python train.py --num_attention_heads=2 --norm_place="pre" --norm_eps=1e-05 --init_std_qkv=0.03 --init_std_o=0.0 --init_std_up=0.03 --beta1=0.9 --warmup_steps=257 --decay_shape="linear" --final_lr_fraction=0.0 --dataset="wikipedia_en"
Each number is 128 + 24 x the weight over its row's rms, rounded and kept within 0 to 255. Layers, rows and columns count from 0. Numbers have three digits each. The size before them is the row's rms in percent of the matrix's.

# layer 6 attention query, 256x256, rms 0.0568, rows 55-61,182-189, columns 128-255
108:141123121144156141116098109117171135119111127132182165119091142089164176112130098152096139134116124157143095129103141154147148128123124118113084113159156109093124138121171138141111138111086148168125128148132130114163130159134154130110092130134113144100129132151121166115063159191095087088144101144143129093131158138117176093104121095131126157134122131137131096151133193122145160113175
091:099121174165108121090156138121132133156094153123111140133125115124148131180086105125160115124128145118121108080136125096128126132146136134140138117092151126169104150119111134105124110104098112098128115126077121138138121128143086143118148110137116154151128137103111056148075101130093094106161154117090102125096103098136121095145116094103161101155120143084137108127146083144125144117177
110:129121112157156186147129110136127138104129153113100173089085159137124157126140113139146145185158136147150111152141091112132130137154117147105126120082131100106134150117143166147149165102147103165147133114119104133116092169132153117084109137135140143120160131131115091138066109135119110149094132148119069112148135121109129136124164118112128161100114145119095110148122145095107122155184
089:113149170125150145113161129100133124158126158106107151141149106149161076135146135108128141104128094114138115179100095088108094117143146140103146141114128115149112110124076153088106153112136134104160147166142106131096130136157093122116122137100091134174108085088107139119107117111103123114156138135112124161127153133146088135111098161094108125142116139146115123138101105102127128145132
115:130110098187121128138142115110153104112144095142144149138084128111138164132106117117145120138144113166139123137136109141109124077108108164136140145121182135109122158123152157126135133128162152167141141123129141142154109160154149071103119154107127100115114113139148089137085121167123128171105121162172139137157117142165134138116131117105089126085128170122136135142102143103133125120144
098:139123118123136174086104097128146117102131132129150130114097128186119102117158157115117150092124110184091141110095121084129114120148109171133167137113118154095186152127152174150173120124140162136141155103130137107166087119086144121165138145143133148166128146122124127167118104095147116128097126082113173118145145132174131122148128118118152139127095116159101161134065101129160100124086
106:165126138112157135169157084127126130121152095142148142096085155111124202110123117130126143138164179117140103130102142177145133112150130135130109116139127122120152163117191114194147145116151162146143116130161073100121106154130088108121119112127135138131119145148152178143141132142157115178101150134173123094121173152121124136103160148102109145082163116141108146140120174113121147150168
096:147127092129102125158077146170118138121123137120117127104112135166154121163109150117136128150144154164156125088133096119133112121127113121190082128105122132128105093124120127113140131120122129087092102102143153137124101143104111148170123116101110150079099103130095095100112113119116109113113095184161140126132106087137091177078098115109178111093080181111133132104083125120124151121151
089:171097125117151121140098124128151139146130128128159166110102154144133147153123180136107145143110136132138116117071105115140110132089125092126151139112151098146174091119118126107157148161142109128140095130113092129123135103137095141097130157143068121144170134149101124125152083146152109109153079164149157146129151147139104126081112147117186096138108124140159154104133136134146111088133
085:112133130103106137108105145130156150109117096077155132143150108125147145100104123114140118147080111117129121098131121168127136149120135157111169140094121106127118148162118138161102121124121124138087123112121164112115131083108074120152156121140138149107140146140140089118124102152079136138159116131084086120106134142177140106165109110146174146121092167111138116128132117130136165107170
097:123111076137090128109079154143129113139132111153162191131129153124137136143165191154138090164116085143173140100089074121084096109148083109106142116143152161127132140131123182169112179105114121131139130167144129157166126103055129116130151155152128122095120147131110122093120139157145134152134160159122128115132118107118177157135156135106147136128097153130141136119097118105170137135172
088:116177147136141119132105131142113154146144151101137119159116108129115157123122131116154135148106153170147135138143103152156122115124152143149148169127160114145109063138127117118094081144140105125144099095136145166117087158139075118183123118087133121129103118107148109117138113108103127105165152132111135156131131101145132137110095132088118136169117104120155148131161160107105090117141
092:129113094157182151110156124117122160135084125116084146146155105091099113111180136156132118124138110126159140138112087106155123112165145128123130148142111108172123084129129122130172188149125141144157145137150172161133104169112167174123135138135119094114153160110095126092129130133112091090123159127122167124106062158135168124105100095122117130131111137122099126159142111142114136162158
090:125126118151135111167111155143141156140098155153130143139093116132131137098111087145109076123156108136141150125084102123123121168113098139100186138118092138149120124145115119160124150154102114125135125109130131125129157137079141125081163173137128122150130132190133178080140122148123134160109133108073155128173148089123127087114187105143115137155134136111143114148108144150157139138129
074:130097135090143138145179142137107130123096130147179120120120139156148124127086171121120087156137176128112122161091123154145148126131108119093163078117130151158117165144101142147171111115143163077145115145142101166138135127127157126118125130153127150142103127151130184096157144144150144108136139125116097169113146130162094144062138150158127134147142073153134115154095132140115151107122
# layer 6 attention key, 128x256, rms 0.0545, rows 54-60, columns 128-255
073:144088091136102167156126115166133153139131107175131141172155171116086113128136166172195132127116139136118142150156155116115139129153117126140127125099109123115120126143152143124135124137189125117175109117139085173108103142092139125152163156124155110115147127138144126107161143158150124144117105140141149136125166141131141149174183112098168098108101148158105164118141134087084163140104
111:167148138153138161129167125184168107171136170122124128132147141135114136079124148095177132123142108110169125133121127122124151127128149108105130123134097111167125099112112117127143109129099095116121153113090127120134109117124123119098175123130110144194146144144147151127141093120167133157110120117087137089164116115124131140141127152155126118159137099162134097145173127113071062107125
074:148140134147112157098089167118096112124128137131140120147121126102118117107143184143130146156119186126143080144141154132131090099133115130083130166166113120103130055132143129148128165143156144120081132095148148123117105183137107108172137137114109118133115072130154116113163129174130082130093130133105111136096126144105099158149126167096136180126100142158163154105145153140135154095144
114:129098184137132090121141119110111121156159105135130136127102125089125141111145130096136107108095110140101110137079131130122142051097135102127133116133090156160134099135140131113113105173119135050112132119115140136109145133145156110135143097094126111149160136128152142098157138144149144155104089138144149113130156158143110076116099133139149182111099102132121136136159107121110103093110
079:174119129120125131115134128101131112116099154170148128141136169122185107113136146115102114167162180142140118116139154144164142077148079115152126158101156048086131132161131105150152147147138151140134114109152099125094101188147113133117190160141118079088106117114137111117166130160146137129133144136106146121160128147125130117118175113113198126107089134140110147127148110152099146137127
102:144122154144121099144126125153127090136149088129110125125136132106132119140111096115102125096142134110092111150055114138115127112133144104120166120129120128149136124153157101135122135139120094107145146133136138100109156096128115140088136116141080135185172132142176209092140129178118145117120121114167101080140124123092121101188086146126075131131133146113091150122130136161122130112130
118:125064139137105113133139126143140136103109129104142124162136125105127111082120125133121177150137148147141122105108126117146112126152177103121144098109100121185135087131071113146122161147104126136135129129117116130129134091127159141109156093104122075074138116111137134104191078127135170106142120104168127138125156124095121114106113113130124191175154148124133127128138145133119140116121